config = dict(
    intermediate_size=960,
    hidden_act='geglu',
    init='orth',
)
Each number is 500 + 25 x the weight over its row's rms, rounded and kept within 0 to 999. Layers, rows and columns count from 0. Numbers have three digits each. The size before them is the row's rms in percent of the matrix's.

# v: layer 3 attention value, 1024x640, rms 0.0398, rows 919-1023, columns 0-39
# o: layer 3 attention output (transposed), 1024x640, rms 0.0383, rows 919-1023, columns 0-39
# gate: layer 3 MLP gate, 960x640, rms 0.04, rows 0-29, columns 0-39
# up: layer 3 MLP up, 960x640, rms 0.0426, rows 0-29, columns 0-39
# down: layer 3 MLP down (transposed), 960x640, rms 0.0389, rows 0-29, columns 0-39
v919 102:496487497492525508503491513472524527524522463467495482478493517539528524549510513518496523499488477490514464515522498494
o919 109:495501492500514524480519491507517494512503521499515523525499531535485449465520530493456507450495513440524490491482502473
v920 098:497497491532509519507503489491494513503499547489538502486496481490465482522457478502476501538502485550478531483524493531
o920 106:483461518491503495526494537496483498551530490502493469481531538495488508469534498528535494497516469505502467482494541497
v921 096:506528503480496491518467508493465509525519443545516482496480524478526476509521453543504514526502530544471523503505500477
o921 101:495496505526498504523516500493473512488491493516484523474504532450474501539500537465495486505488489526484489491519483481
v922 098:506499486489524516491499498491506500554562521482502501516504533507495481461490495530491471517482512424507477505449470507
o922 100:504493545512497475528518504485497511499512480493483474513505535474498533510453548514538508496503517467534468504467492501
v923 095:500492478488499493503505494517491501496504497479509520530476501514439538487503432512503520464481516502457542462480456521
o923 106:486461481528500517487507522525476494520460532514478511452503514516500530534500479494479481453511479491516482544500499494
v924 102:502496492514485481495513488512535519470477550492485501475518520544489481471509480472487522460455477512484484525517505544
o924 102:524473488497484481529498502508497444531526509489456514494508499486552522493522497515521518516483473542498455487538518526
v925 097:512474521504506504478503488489482519458466547493522526539549515495512478494466464488516515521508476490425513523476521483
o925 104:532492489524503497485519529503520474551510482536490492461510515501480528503518440458481542519525486495516492527474511474
v926 105:513480478496510499506523496500497494484477432512481562496533504501532485519480481526488501436521546522490513487473466525
o926 100:510508512522514523470513493524505528497498529550496504504481487510513508501471501511512496473482507544471526495503531512
v927 102:484515514529501498503511489488502495506492473508518463484437449527453506467475497534489531490500556599494536535483515498
o927 103:519471491483496477513495500507489502505500502490501481478495526499474473455516452531535518538468485526534495513491514541
v928 099:490507504505470510517508508493533538535456470536515517504524532517483512497452515515465533475505477477550511516546469465
o928 103:490493514503491483508494506508468497501527503482489499544506486491499523513513522519498489474491467518486495506508503497
v929 101:491505527509472495502506484511526500510522461540519514495519530487467476473478473527486509523517488523474511498549484552
o929 105:486499473490528510517499505527482502478479482469517460527501459495482504479578523478514479481478474496506485491516489471
v930 105:526504511519499518532467505507506508511502493544521490501491546503530465485503516511505485583490487581495511468468513417
o930 098:520492521504511496511501509508485497488457476519494546479503498488485455540496496537509458517524498477500499511522513481
v931 101:519489491487510495499485481514512513502471456510505524479534515506529498473516475489457491452487443521524469451489479523
o931 102:515504501523506467508521493491514499517512464495529551481459462530491531543509504479466503491509508470510538496498489494
v932 100:507501471502517515521469514484467488508442493544516463510507510495513510519508463495510468537511514527498532466539493448
o932 102:481500490507494496489476495529505498495519458499464510510491487553515486512492511488477478503510496456521525515488497494
v933 093:479499511531464499499530507490493491513477527524520441467474497470526460496512511511487540438486509540483500525465470495
o933 105:530505517494466463499496500527521480479512543453464486507547494503486495501469529514506498480473488479500468470477473516
v934 096:472501496480513519522493482501500497510540540498486463465476493486531495507488532474502474496481497491505481502473512490
o934 109:488492520490499528486493518498509499523527526495518487486485481476489495509501534471506500516512536484520470523490488534
v935 095:505511523470508501500509482508465514475530548481520479506494537494471538487488490490549488514494496540469472490493498426
o935 100:514509498491537509495498498492486524507468461487455516472507492535486476470485476519507497512430505500529514491491485542
v936 099:492495503503512511509505511488481521466571490506478514521518501470515466471499459497520501503477500513449486508461500445
o936 100:500511499486518483491504450467507505528511512478466484498463498560527439534505430496530492540473492527513507491531480519
v937 106:478505504526469508518495485520531520473490548508523501460485472494484458459465528492471524447504517492462505528514458579
o937 112:513479507524481455515511520481512475506466503486451514511521490505468511522468556512520517496441502501505502487513509509
v938 102:476488505521518510497545496468519486514483520482497492525528499545458513501498499473452473477464442521555516496513495543
o938 102:471458482528491503489503484479491477468542475496530508484524484453548468488514480492476566494491542459532481492479519505
v939 101:504506497518508491490472508504484492514456550531462473500499516499445514491490503497522501464468538502479516506515526448
o939 103:512483522486484487531499532503489486498483543482485538506483501504519508547469512474524500510524509511499544530482447494
v940 106:512481507504477479510478509492523498475501540473522511501480549537480484517535500480477501403536557490516496502450512471
o940 118:512490495504498471495525524509505485550484514468473519509500515488470497509458457487524453467522486502520473539459483515
v941 103:510493484466499500496502502497516505512500492485507506530508514502500494485493486511517510480481598504493517511503456495
o941 107:488528524517494503502508529490524532484538518501513481514463497485529519496500501513441491515508486495439469508513521491
v942 098:520498494520478501499487511507545477491508558488490496495468511538491533522496518518473514526523462461569505492498487511
o942 102:495495465516470500520496513510476521505460549503501480488505510504528530462507475506513498489547522507441488519489485539
v943 095:498493488470493494497489505518504495526488483529479532527471516550494546489469470500500504464471515439494479500514473572
o943 102:504501472492481501512505491487535501505563501498501498499506459507502507492527544526510512454510517506512480515478458490
v944 096:491486501482523500482514494483491493517550544509512553541508516515503490492521514471502487514498512497505490493495514458
o944 095:516526496485508503514500508532478480527506479489510486455504486494583453527508509467506510512546491478485524472502508553
v945 099:518511466510491508516485501499479478512437505501491450485520480529554489525538523530480516505510464501520495489490490506
o945 099:476504518523492510484506503517509511461526518463492513486479466505475504496483537524495507511499504438543494559548500506
v946 101:478490498534509496500536490490556502488431478505486498469520494568526509499512528516444507452475497472544502536545509523
o946 111:513467516480499464497510491497471470503508483518527516507544517495468503512475495507474514510465515541495546460527482501
v947 096:500505506517527489486496484499540527511498515483505511480507482561525508537540511507471459548496498487536495496489485503
o947 094:516500504461499516475470504508503482493502500526501465522490511487543504494525503514501468553522511485503497514487529487
v948 101:506508505498496495517496514476484498513519480487494464521472523506443469508501473534473531489474549544512517553446500468
o948 104:487484517484496526507507528503486514486494486487534515469507523469481537525513459531508529492523520480550477515501549542
v949 110:481484515507504486520492516508525494502521466528540482551489550513497524494495523477506501498510548499482509519463508504
o949 111:510502463512499464500511506476485533484517492478458489526502484431503494504487491480522455477490483477508532516475517501
v950 096:507488494501486466502512508505486501474453487563511434540442533519475528505495448484533487471521498464504475493498509494
o950 102:505465480501478486500494475491531540492516477556511491467511487522500535537501534519499482507478497525481514463475487480
v951 106:518501520500524485486515479493495502506527541514501476529523511549523549521520531472442479454487507478506524490497496462
o951 103:517475497510509476494502505508498459465494493504496482480492457499483527500513481485492518512500531482473488518478533532
v952 102:506491497478534480515486495508518502507528481536508468507505474469577461500510511501482491536498507480496480463518519507
o952 105:499508503512511505517487463503501523484463512488522511507501493501478533500497487489514468512509519476458518528487472451
v953 096:501489526463517492468500516492503499496484481494475538496486523510455555534525462467505490482522499459468551465517495498
o953 107:487473496482493531489490509494493496483522512508477530529523484482548490516542463494484490529497509475458487492507531449
v954 101:483481476491494482493488515520499486534455540500503512549470481491482502515501447497530500504484519489477504482517490513
o954 100:514511499532523497502487447498484510516515481532524488474481518486523530472470523506485486473513486470494481522445492502
v955 091:496488476519503495501534490515494521453524491481489489490484489511465515489511478485478489466502471468511467511463507538
o955 107:493454500518478523521500507487475533501491520506539523510500504513493522498462508542480501498487496519467487467512521519
v956 101:479511501485487505506491486486491515482507491461518535530502463484509487501472470494518493482466475522460532495479515491
o956 105:494508522484494497485494516509494504540470539507483485499500512498516471540538480518495503509464479506501498495526511509
v957 103:507496481509523502513508482494517534503517461465461501542457498499485485514483471485540498511487472513503505503471501486
o957 103:487490503488493496495510495472471531537488498475490500484487496493558489494550438502489494489484495480540499469521500471
v958 092:497494516506472505492533518508481495475451523521506475552520474477476513497497474497491457528515508530513477489503457467
o958 102:495547496511468541517494491529504521479492505481511517530488463544483499478470522480485537499508518481506520502469501495
v959 102:506495484484517495503495503494526508498480458502511537504470505480463546514456544462517490464519560484550476498489516486
o959 099:525483492482503478490504504480510504532518500489496489518515479532505508498482504467517485513488501541485545497515504499
v960 099:512495517458506497489517500512511506498534501501486510551492499496467534499513501480552487503459493546499474494490526429
o960 098:500487496481503515498482482484480491510491469507507527485523507536528490536512505482497506531504511508482491492508510516
v961 104:499479498548491497502489500488520501516540476527529497504479481529443489496508486487464491515478497532525475532490495426
o961 103:504498515501496484502513494521497486491525491482521501528540492498510483484516528464503513477534515514513494491501482489
v962 109:516476490492483485496511526506500494463488557511458538464541533495423553505505473491515476446496481464532530472510485503
o962 105:527481474501496499481500492510491499496553475499473526532541475483543535478497508527486513500528528518489518470471493512
v963 099:485485502509482491517533513487471457517419458528495550537503461500509495489483467509517474540520486452501493458489491501
o963 099:497527489519517540504490483516531506489510460495470500486480514522536573548500514515499493517530514556513543524533566480
v964 113:491489468482486513511487505488509506492448450502507477503486481484494503478436478502516543504503488503494481545520471505
o964 100:474499497487471499535510518493490520513533512507491463473477524488505497544520475525491461486518517489498535475486490511
v965 098:496524511476488514500525515513504486511507510454512511534493556506425510488467514500544496504504509476482519511509527573
o965 099:514489496486494510516504518472449496517447511490528487498509459494464535491541489534462501484513524528515484490480516472
v966 096:492501498457494497489512493476513530499537528524479488528477520483487520498533455484562498502484451480457476492521504469
o966 097:488519490472495522498492482472535487503511471527496498499511468501530493545532511501476521535488495464494482486493473499
v967 099:502515487508467508526518497493533504460478503485492526488525527558474503480501510499518469433480520556544480507461453521
o967 109:541499482496505504500515516499520500521498491471527474546446483478484468491475471511484535504507493527493523517479443536
v968 109:491531508466489508505491502512494507506472516476511510463474488542538489474504498498531533471461529512493528539472514572
o968 103:494494505492513488504507507480497513514513511449480515487495556493471500524526475506496548510489499516475504501502467499
v969 093:497534515474473524504487518502472494517504502509529499527485546484495530496487507526463500494457536489520521485530476519
o969 098:507496517499496508529511503479491481434473504487491421492524491519495557528491517483516480442511482495482506526450512520
v970 105:510507514511491488482512493504506500486498506477495525517497473471446502477498478508498495526529531500497484515463482451
o970 103:498502492484497486510504505488492487514494501513492457522514518496504508537495479502530509537468498526445519505495509479
v971 097:504491498555507478500510507508519493505537473515535533514516458556475550520459462495428498507486505501525494525543432491
o971 102:486479498503486504487512478483473526480535536488564550490504516509521528477514565473563537523507498483438446490503535468
v972 097:498503509510498493499473501514492517478521543481500511511533462453544502477491513487476487521502483502482520485546486547
o972 095:488493496468516514512500499511504511516453495486497527488487504496478467464467498490574489518511511511448507522553496501
v973 098:489485516500504507491507509466497483507565494456488547538515528531445524489478499537530523487481532489492525476502466512
o973 101:484491513539486507463472495504490494486526492480526499525463478504516510502522489465478483452531489460501534516489526467
v974 103:476490488532508531505469458501497511498468520497483478480490446482542484526505529487487496519507496543469470515504484556
o974 103:500494501506504484512478484514508512506459496488454474502484523530467481460534497516456513457494511438447466525539522518
v975 096:512504508497517509492524517501477504515510519519499507516546534461498497478467488503462515474463450474532510494511459486
o975 093:489494522487517491517520514510502492524554493495527516558513537510517505528513532519492501474517489502518526526485485535
v976 088:496523499516521499502501511493484507509506482498480475520479534512430497487533493525472538547520489497502492523485475535
o976 097:496486507533474476513509521517477513473475505495515485488493466480494514491512532529472502501497511512479498506490509464
v977 096:513497514483534511505534508479505510497543466525489529496541531471454524485481479541498485530473479464516519465526517410
o977 106:481480491506487519529500494524503489499494490510537515500546519477541489499498473488495515520493501565497495448498500503
v978 098:488489492453493514472485501505512492480479512500481455522539435492510497467488476479528497536519494498497536499492466528
o978 103:488527522505496494491509510485477517509523519468493472470484522497503492483491505476468524502482511498506483473498534551
v979 107:511498490504496503511510486506469490512545506537510490551487513482460507497442474487485511517480499479493506461470507464
o979 108:501510523523508482480493476462488523493513490523466503447493506496474509456472526498547515518489479501524520506456536487
v980 095:493514504499508493485504498490511487482497460514510493521510486486472472512468500485498485565566503485481509492544475475
o980 097:507492482510484502536483488494439495514492484512531484488506497430512493531513524546486459464499491506478486489474539481
v981 104:495505480477491497507450479522536520497479528480511467518488500497498463551473495476477514510542497493502509537536516495
o981 104:511494485505501490489508523485491504499514478471509533454526484536458484506461524475502488511468479506541483501485517495
v982 097:498535509484493511509479490507511512518518489474504557543507518502517463493529539528486476501491549532527527480460488470
o982 102:521527525496514477521503533487495446534460489521483517476487483480454474519481501480512508456528508488517526468503488469
v983 101:498487527508519504491500472498532489519504498468498528498516495510536514505513520535448485506478493497523508519454466483
o983 102:507504494498519515507504500482521530463513501512516465506497498517502525555501479499479485512518480518470545451505487498
v984 094:504510521460492510497516507494485488475484516484505503500480480480500496510511505506538502522536538480467541495497518482
o984 103:509519496487478474473484500513521492517483481481510450492519471490512506479477484492511466511497490484498512516408489495
v985 096:488524521513489508514507520523495498507518504475545537475506523471482433507525494510500510536506547534470507507469505483
o985 103:482499519462492489506508485499461488533445449492512502548519524496502518501507494498498491497510503515477522488550512477
v986 092:487500493514473487474501505516499504463479521465485504479517506451468527525502486486483485468477481439468480494469479495
o986 096:499513510492483537477478524511495513481541524517518467500477477534475517480518522528482515496501520485507510557508467466
v987 100:488483529493497486471482503515515489533474503508509510491494485523511516486479520519469533489487494481535538508554478459
o987 096:505504482505503482538469542520480484474501507543512502518528477477468516528506490517495472458493516470499462469488511523
v988 107:503495554496483503488474484516499508537487477494507507507513504508530508482475492514514534408502519471480514503495479477
o988 106:516453492497496470504506519508538477450519512528471497515500465485502479519484536528482507506504486536445468525540485541
v989 105:520487512478511483509495510499475490487486523565502485554451502472502514509502509504510515557476505504463512477513534469
o989 104:490509507499504499551504489503506505514509467522452473492492497557500505549489487505443477509523538485479489476476511493
v990 102:512508492496498507503506505501488533504487472509524500527477565524537494474465465472498509582497471516452502531448496495
o990 101:495479496518481495487523515476509535533511422485513495467477519489529533515487481592479505520481520518525538487499486480
v991 104:486515509467507491507502481503508501474550566473483570498526490542465563528488475478490477479474506451481540497500516527
o991 102:496508488511473503504519508484477487529546508561529484484501546461518554517520469499505521491502487510463504468481523498
v992 096:504490503503502485477519505515523503466494527572520509497504497522501531505494464504523502528501490509494475509555521509
o992 096:479492516483486543506493471492496526475498518445519533523507508518513493489554489482497528506535455511502477540501490498
v993 098:500514495485497514513477487493490518546457461502487479461458496491519483507482504499500485571484485473503499543515513492
o993 097:506476502478490509498526499501506492457517500505495483514504491514504464475540505500491495481481529486527500521523470472
v994 099:498490497515526502482486492494503502514555495481497491509498522527454539492475530505481534486441536468535447502504504563
o994 107:529481515497472495513512461483491494499520474532513531518484518516506492514536492459508525500524521494478471505495481510
v995 094:497515529489482489487446499505522492551492442532512467514478526524512503490485486483520526515513534498560470462502490466
o995 105:501484494500503475488529504497459500502504533499493515494530486478517475525517542495534462501488493481500514488440502536
v996 091:502508505500508506485477481477447523515518445465440513476485429490558475485481480503516517518522543506498493473500497498
o996 101:486520484473525531470490481505520485526486506506483503481475511516509460510536502519537490524501534476453486538489525508
v997 104:514494506483490505494493497480543540519528483510492518478533481502523492471481475468497496477488450486505499491517465508
o997 111:495491515511499492492487509504515511526503517493511473503484497487546559501524472497502502463536521481438551493516487517
v998 104:494510523496497510501479488501513519470523522511508509443510501514485509512477479470504496503479476555490490503514520484
o998 102:496492495493474478515528502496452482491504468472487497507530516503522472506520548486460459524492489500430508462508491508
v999 094:502508523508515505515454482516499501526557498518486517500464493510475485513517526488485492526485496505483503471516487483
o999 100:489487522524480493534521497525486498504474535522477523500515491527485520507505496497473476486516496503471495543500542486
v1000 101:511470479523477488508499527497502507519481473526469464484481505518445509514484531492449516489537497455550473521485521502
o1000 106:499478502517494485488495475505486531482556477468504503511509507527481497468478526499482478501503513537543501489482484499
v1001 095:505489512482507475498503501508531482502562490436510532503516499511506549486509480513480494410481520442531512504493466560
o1001 105:511497499512464486504502493476526534520497476495540472516504502461519480498505501489505506486489538556464450458475528489
v1002 105:507514483497498497500517494482507524536440487515475535505544454529543542451454523464453499531487480478536480457508475472
o1002 101:505464503524484515502496510493530506496509505534499496483503529498495505501543519496491505465526513453474515480535492496
v1003 099:503494505455515518505481482491469498494558479461488500518503524425493549503463509465533488484461498530464467508481525525
o1003 101:503502514534497541489521481501544526514509497521487467507499521511588485477528482501499499466559502493521509520525472483
v1004 100:504469496527526467497507507496552509497524454551484489528497506552433526493501468517485503517505529507529521481532483452
o1004 104:468493499535481509507501508500474496473509445484516500495518498531566495504477486514502494515512490541461527493512518495
v1005 094:508492513489538500517504507495488516540512489480531498520444479500470531512521507467526483513514446524521494508478502504
o1005 098:464476494457515511496504492478466514528502513510466511471506511477543515499509476534523477504515502482457484486525479524
v1006 098:493504522499490519503500505531482485487528537502533453493486499505510505491478479486451517557488475499471450541504533506
o1006 109:483498516482534535493513469503506500473459524492502443482504495529504541481509473522551514475491506497497498530505465483
v1007 097:497474510529507490482498512518480472522509460521548473548425518490482509527496473522474539493495542492453522474509498500
o1007 106:513494509488498523493496481492474492547485506465505512480531564502529508482520486512529501460474501495511466537528568538
v1008 102:508499491514475485510511502504523480507473502515505517531506496549462508507488482516450522497463497484560511483478481493
o1008 108:494503491492494491506479497511517506467516540496476484466493514497504492511548498459511484493514480532494545441538512497
v1009 098:488501509511517488478494500495550522553472482514493563532517470491518536479479482525495506505472560507484454505515490469
o1009 102:493485503472480448526483510512514492537534504509529495470469534469499512497500494511503525510520492522490479481521474524
v1010 102:511499482507484490504475534519527481528479504511494494502452550504479547554561515513518481492531524521498530485532514498
o1010 100:518470489496469497469459471510488494482556493500561533486534487481517486498501483498500472507494525484481548486478466529
v1011 094:496490482546509484496506502505525502453500493516513474468506537460467510521514503491510541508501551507482453519459469525
o1011 095:540468497511501527472508490498506510500462535479475513535495501543512509493503477527506513466487456493477479508520517489
v1012 098:508511514499507513511488510491478491527479483485525477483547507456484501504511537519479482565518535476527484474509523466
o1012 102:483490518526491512493514477502502499447490504500497474528501453512509496474486479449494494490495521491524562495479491480
v1013 087:501490489477464496524480535535502502510486510521495477516460570541458530518489527516445528461444513473488478517453523526
o1013 107:491498539462508514515496487492503494437556490475485468497515483449510480531507439509480480468514483470480505547489495465
v1014 103:494513503472487490495463495512505477459503475492511462517446537490441503505495525487530519515514518473490470504440503547
o1014 104:501504491489496489523505496494504517505516472523460448463462479510496499504502525531479485465524513524513494494498491507
v1015 099:487525521487488502511493470479456492521514524503490496519449478498529511505523529499497489449479486475504504475502504500
o1015 109:491508503498511505504531491531491509512501535495504514504501524509451484518475454523489506520493514491482459512525526486
v1016 094:495506518505493501492500486516490486478492480501507525493513464508534470489497503511548532573534561516492531503495469518
o1016 098:527522506477527480487478529477541518517458508473482514504490542526517438530479521464535510471505512542479539492523493527
v1017 104:502531532545508493496534517463496503508500494465507523498539500473465496499521474533455501496490493471503494486531502489
o1017 098:495473504501456534481487507478504444475484518503517446520453496465462539440503493490481518459473532523504481479533502471
v1018 100:511494529518506495514514518479516485503490482530474484528476473495475501474488512501521502525442461517493500501517457501
o1018 096:478544512505472466497517486510513504487532516521459512528500511534506466535515494521530470537507515489469506493488514533
v1019 111:506501489505520493493508499503536508509546509473489528532536514496486509486538497503454465473475468480505512526515478529
o1019 105:499457492484497473512521490497500498494508455474509483549483460479543491474499520452481521458520480513504511439536519525
v1020 100:487488478480506506483516482493491504466537495471500453496485491501451513483495486476463494442488500493482509469486459522
o1020 099:489497520504512514478502492493503475501499496529477499480504514498499487461463526499530558463485529488517513516464483509
v1021 101:482501503490469524506483477492487500474483519512504448519458471513426457491472489485562530501535495476467530501479499505
o1021 102:497512531497509493495499528495497502525511499484452450515538539538544481542470541503515505536460467497531498516464442505
v1022 096:504498473527529463478525487505527498512501557487481491521482533543457538521500497523438498526522489515497512516538485481
o1022 102:476500517505507486509497509474505502456490496526510469495557475455494514447477509470545474529461503447482517479474509500
v1023 107:491505488530482497487517515499499513497484519508539537485495509489479498512479503508483494492489504467486531520502464510
o1023 102:457505495510468502484515509470509518524515498490499496520532491522592509452477515528524506492507493505473495492500518468
gate0 099:433539485463483522507500494555493497491499499532522472474520482442523475527513492468512488541448517520506477463499547482
up0 099:488489526500517506497484492510502523524447515500519472490531494523492514550527501477470477462488505483527499443473482501
down0 099:514482519498464432511502493500453444480502517522478483568470501546490475459483509515461489510546549509486504526492540528
gate1 100:493494485495501484492482509491507488496491511502491495482482483491492492466478507520512523470547517467544521580569451493
up1 094:504563471487465545578442538538484482476468498532511510520473513502461500509526522492523511476512468550437505504521495516
down1 096:502490531484490470477524458497524487491496525509516533465540473520497510483509511502459514536473478498518432470502487510
gate2 098:487513493483456532492503489514499504489522460469502512513489513519504477544476498501543452523526492486546483523513535522
up2 096:513510535512511509495491507495494512488551500504519483475485508494557473530520519562490521494472449503560514512538493473
down2 099:480513520510516487494488507500512494488500474527473480473484512460484483483505493486495496483510501531506522528506517513
gate3 105:493520508518509494495493485476487495542545509490502492477431532510503510474502510523491492525480497520502478504489487520
up3 099:486506494492498502515500495486474514482507520469499455456499477472495464509454478460521529507494483443467470471507524537
down3 104:500492509492523496496492499501511519552517488506525571515510481555463522497441535495456513491457520538461499511547484522
gate4 092:499482526496473530502504502492505507512497507463543450505512487484492476503505493497512496529516511505520525500518524472
up4 087:521455522489508489502553525486474469537539526438540493485480539484507505535516470520489446475520469530500489500539493556
down4 091:505535491501494510509470470505473522478513533511481504478510491517499500534568506530505575492536520502552520442503493529
gate5 108:489498477490553486460470489486502484544494489491457487474519496544488555515476535482511480505484499536501465463495511505
up5 102:488522498494470476493501517504484491512537508518509461497493477510504487473499527505464577449530473461508525512487513477
down5 112:499504510481504486477487467538484498496476478479492506520520502471517496499518516509522514492504492508482469506488516478
gate6 104:488492482499520517454492501478507495569508497499460478492469505502492532487453467521472491510544497563489487484474454491
up6 107:478509490499501488500512479527508534506492542503536570457488541477502465509476485501483474529536443501485503487489494497
down6 103:498441468476502520486498488498536496518469535457474504456516452498503490437470467481485506492517477521482484549520496489
gate7 089:518552530520423483512532549493491461489508477511534489498477480490537505471458498521512506554491483479498478474514505544
up7 099:530495477464556529559451521506539465528519482512436515475498509481513503508483542508495505523518492517471521483502499512
down7 098:481503511521458486472521532467461487475465484487530484534499436488528493509479491500530515497502516512498483515492482514
gate8 102:480501511476500483461486494490490525465508541502516513504490511520516489512535430445536485477476529485481528519556557499
up8 100:494472502487520459517527509514507531480510548463528483487508489525500542524507479478474488504483503471520486521493518500
down8 101:494508483509479507524507494505485473539511471444521478520507503502457450517478485510499504492503480491512530456520537442
gate9 100:524515499518496545482493517476491521476500496514481504482520481492483465492531472527473436510498462459485492512491531507
up9 093:499517521483499485483492522503480495528508495474514537511547435476471485506481469517508479491502525496508485507524480502
down9 099:500493513515498478514509487508483504478494456516513503515476497529482484504519511490448493496520512493477520532495535539
gate10 104:502455482507555496480506480524493532518481482498547547462512487483470491522483536512452514481491488477464504513513485509
up10 103:450531498509451518485492501536502511520488488505533588485518502475492511468519461479500451438473506518476504512520512500
down10 102:474494497494520485496502484545469537470475500469518533454498533531499515562496470499518469484513486539507510488514498509
gate11 098:514502514504483479502496513501484506495497478513539530522551487472513534515516490531484467511521483525441497504488499462
up11 095:483519502469487520500532517528502509494501443513489513538518459514528482487447502522496480477522484515525511479494512507
down11 098:481513502497508500502489485502532519499488473506491538543511518490497511500521491490503503463493525495493488491488499469
gate12 102:480507488516484492487478495482531488463498543519454508488474498531480484539522435512505474516483505499515503521508477485
up12 100:514497501513502500497522494495501434538492452463485529488483541510500487502520537485452455461516523496505509519451506502
down12 102:498467487518500501480471484512513515451536482524531496562546480506491513542540563486498532482499518526506453482498490481
gate13 099:496510487509464539467472484518494514481455549486510502513458478555489516509521502470506529531536522487506510510502489486
up13 098:490462485461462503449502510500498501455492530510498503482513449527509469521522471523470497483475506462487472515495480482
down13 100:514513510506515521521491497510486492565484483490494519528498511503488521446465491510480474521499470542487474506548488484
gate14 102:511511451489489500477479500471498506514497472473484516522457542519483523495517494521523506504524469504505470461477507513
up14 100:486525521483491526530475538503481494529478510574512467492482507475496478496483480494531498466506482503490511524533497523
down14 106:505476533487495437515520490497510486478501523503506512519534506513502514466507482496505489510454540512533477499499492496
gate15 105:488504493560477509470554511509528545521504473511537480499505518496463491495514530516493553482483477477540465529497533550
up15 100:515502481538520492506499481481508480538520501480497517444520494480517438501462552507531564460535477517544434495536512513
down15 100:465515490463491559493530560522471537541501499502487480487496534494489486471495530470532545480492512480487486533524494526
gate16 097:500519533529488523501501516486499505467475504497472475509489459469550467523539504514481494527525509509527507524479491511
up16 093:492481509476512525511449538488453518523517491508522476515484486509511527503472528515462464489494496515456490491535492520
down16 099:510527490508503481509502485506516521513499496505498528496494482528462467506537497506489503509480529537481492513450509470
gate17 103:475521491504495515457488505515513507567510518504535463534518476480507465524511503485484504488484509503468450515511501493
up17 106:490520496499484494487498486491505492496520469504510501528488531519510503493486492521519499497459482529482546518545514458
down17 102:502491487536490504505535485500525497489497534462481485500530512533481530469459523509529526525467477488477537493482552530
gate18 100:516509501519499466492467512500540525513498496482507536517519507529507495503475511461519499508486452507505495532468484528
up18 105:483491502493493529496512502493482491533477487462477487504460458544524470466549507494453489535559533494500532487521506511
down18 104:528491467512510501497458525481494464507504528489502495492524499523489476491505482522536485510523526533495495489483505507
gate19 104:474490516504467519471486493510500509466481500532491495517497469505514517500489495525504503533481483473479471526484497499
up19 100:509500520485522500513492501476515522498464475525482472462561499523544480529524520510535489467473473481474534521535518482
down19 099:515508470498515507532508493522482471459467499499481486516506530518512480453485441485493514529487510503494482485529519526
gate20 101:496474497485507499478489514507507557492486532518498518471498513518503503487475498509507449493522491480504502516491500488
up20 098:514479509484499484533495507503516486482529504489521508516487473550476487483507510484514503514431530506476500495490483498
down20 105:483518492514492503502487491507497499556554517465522567470515485505538480560505479502488550524502512485508495477485481524
gate21 097:522488463493535503507485473543505505504489563532501539438447488518506525472525486492485490522539545500490436490472479465
up21 099:471466495499524509481493484498528530532490489471483527494503517489504507452488525503432524450484509455516513528511457490
down21 099:484495521476521492513512564512490491513469517502433500516532472489509494555515477500548498521519464512459493510496532459
gate22 096:473530492508507486500522505507527482479513501567506517482491510479487479537539518469545489540514499506490479503506453499
up22 092:484484473509492474503516446524541529480515489496503508484480523484471555482564497497499516467538533513524518510498508547
down22 094:480508490494490492513483526527492461476468494506491485486484463532459537472460503476536511525523505487499484493461512493
gate23 103:491516527525519489477523488548483510530510475454504477507529529517482432518477542540501469484517464540472476504486489508
up23 103:521507518517508499498503534473512496500483489525471487459490534530544518474503569517467514485520509501494486493516551516
down23 104:488522487512506475513502491511505481485460525521524495499497477536467515490489502495500490506442518459515514466525521506
gate24 094:528502513517498442502530462487501478458514462467529505513449514463534479490513479517483501524525479511474499462495506496
up24 092:487486486480519513465474532486492499490545483542494500503490508528513538521513547534522526493546486489528487455497453461
down24 093:527476481508503460525510481487458508525472527481483469463499508556474497481495531525511533460513488460498494490503458499
gate25 103:509495484531464494464493502500493503494540523509474534494528488466496497520475537511512484444514497512520495534511512497
up25 100:491494511537471495489484511498506511526530521514535507508504501494541489441516477505501526526493452497477468520502498489
down25 097:530490509466479523497513519500506480496509521537496523534493475479476472477501518471500486557477536490489493436496497515
gate26 097:487473524526509499529505492484516499515480501470466480482543485503545505508518525467490499476435511489487506531492501457
up26 100:531499471502513501506489491500515485508435481516469519484503494487491466472478493522489470516521472477498504510477474510
down26 101:517477521509521512475508520467509496528513482514489457480473464487491482514488464525488496482514551494514451505515514499
gate27 098:505504511502510517478531506472498492489550518490522517491479456493506522533506505500533471483512458464498495513477514472
up27 098:485503493520525512492511504498490527474499480555504502491483517486501527507495503443495546531528492509484499479469519504
down27 098:536517533510506511527514488476484541502484511503477504528527503492522508491508492512500513484466503522538516483526527477
gate28 097:498500497507478499458492510492511509515469516444558485474460533509513504496545494466487498475502520505485498534518490519
up28 104:489532496505516497476535495477486484503472526509508494480463490470511484488494477518508470450523469528490496501489513500
down28 097:491541485495472545500508497530507495509494494459490500498512525465533540510517545529533524493524502496493545507468511501
gate29 100:488543514501491500519486496525488520467512536523517492535485515460479507520510504474508539503483466527499542492467473463
up29 096:513483490470485510507497521501514500508477486495410468497479514499533461469480533521508513492507495488506550509517509518
down29 101:505489505517499490496524482501513519526502554529522574502472495462500478529457443480473447515476527522487495498508503526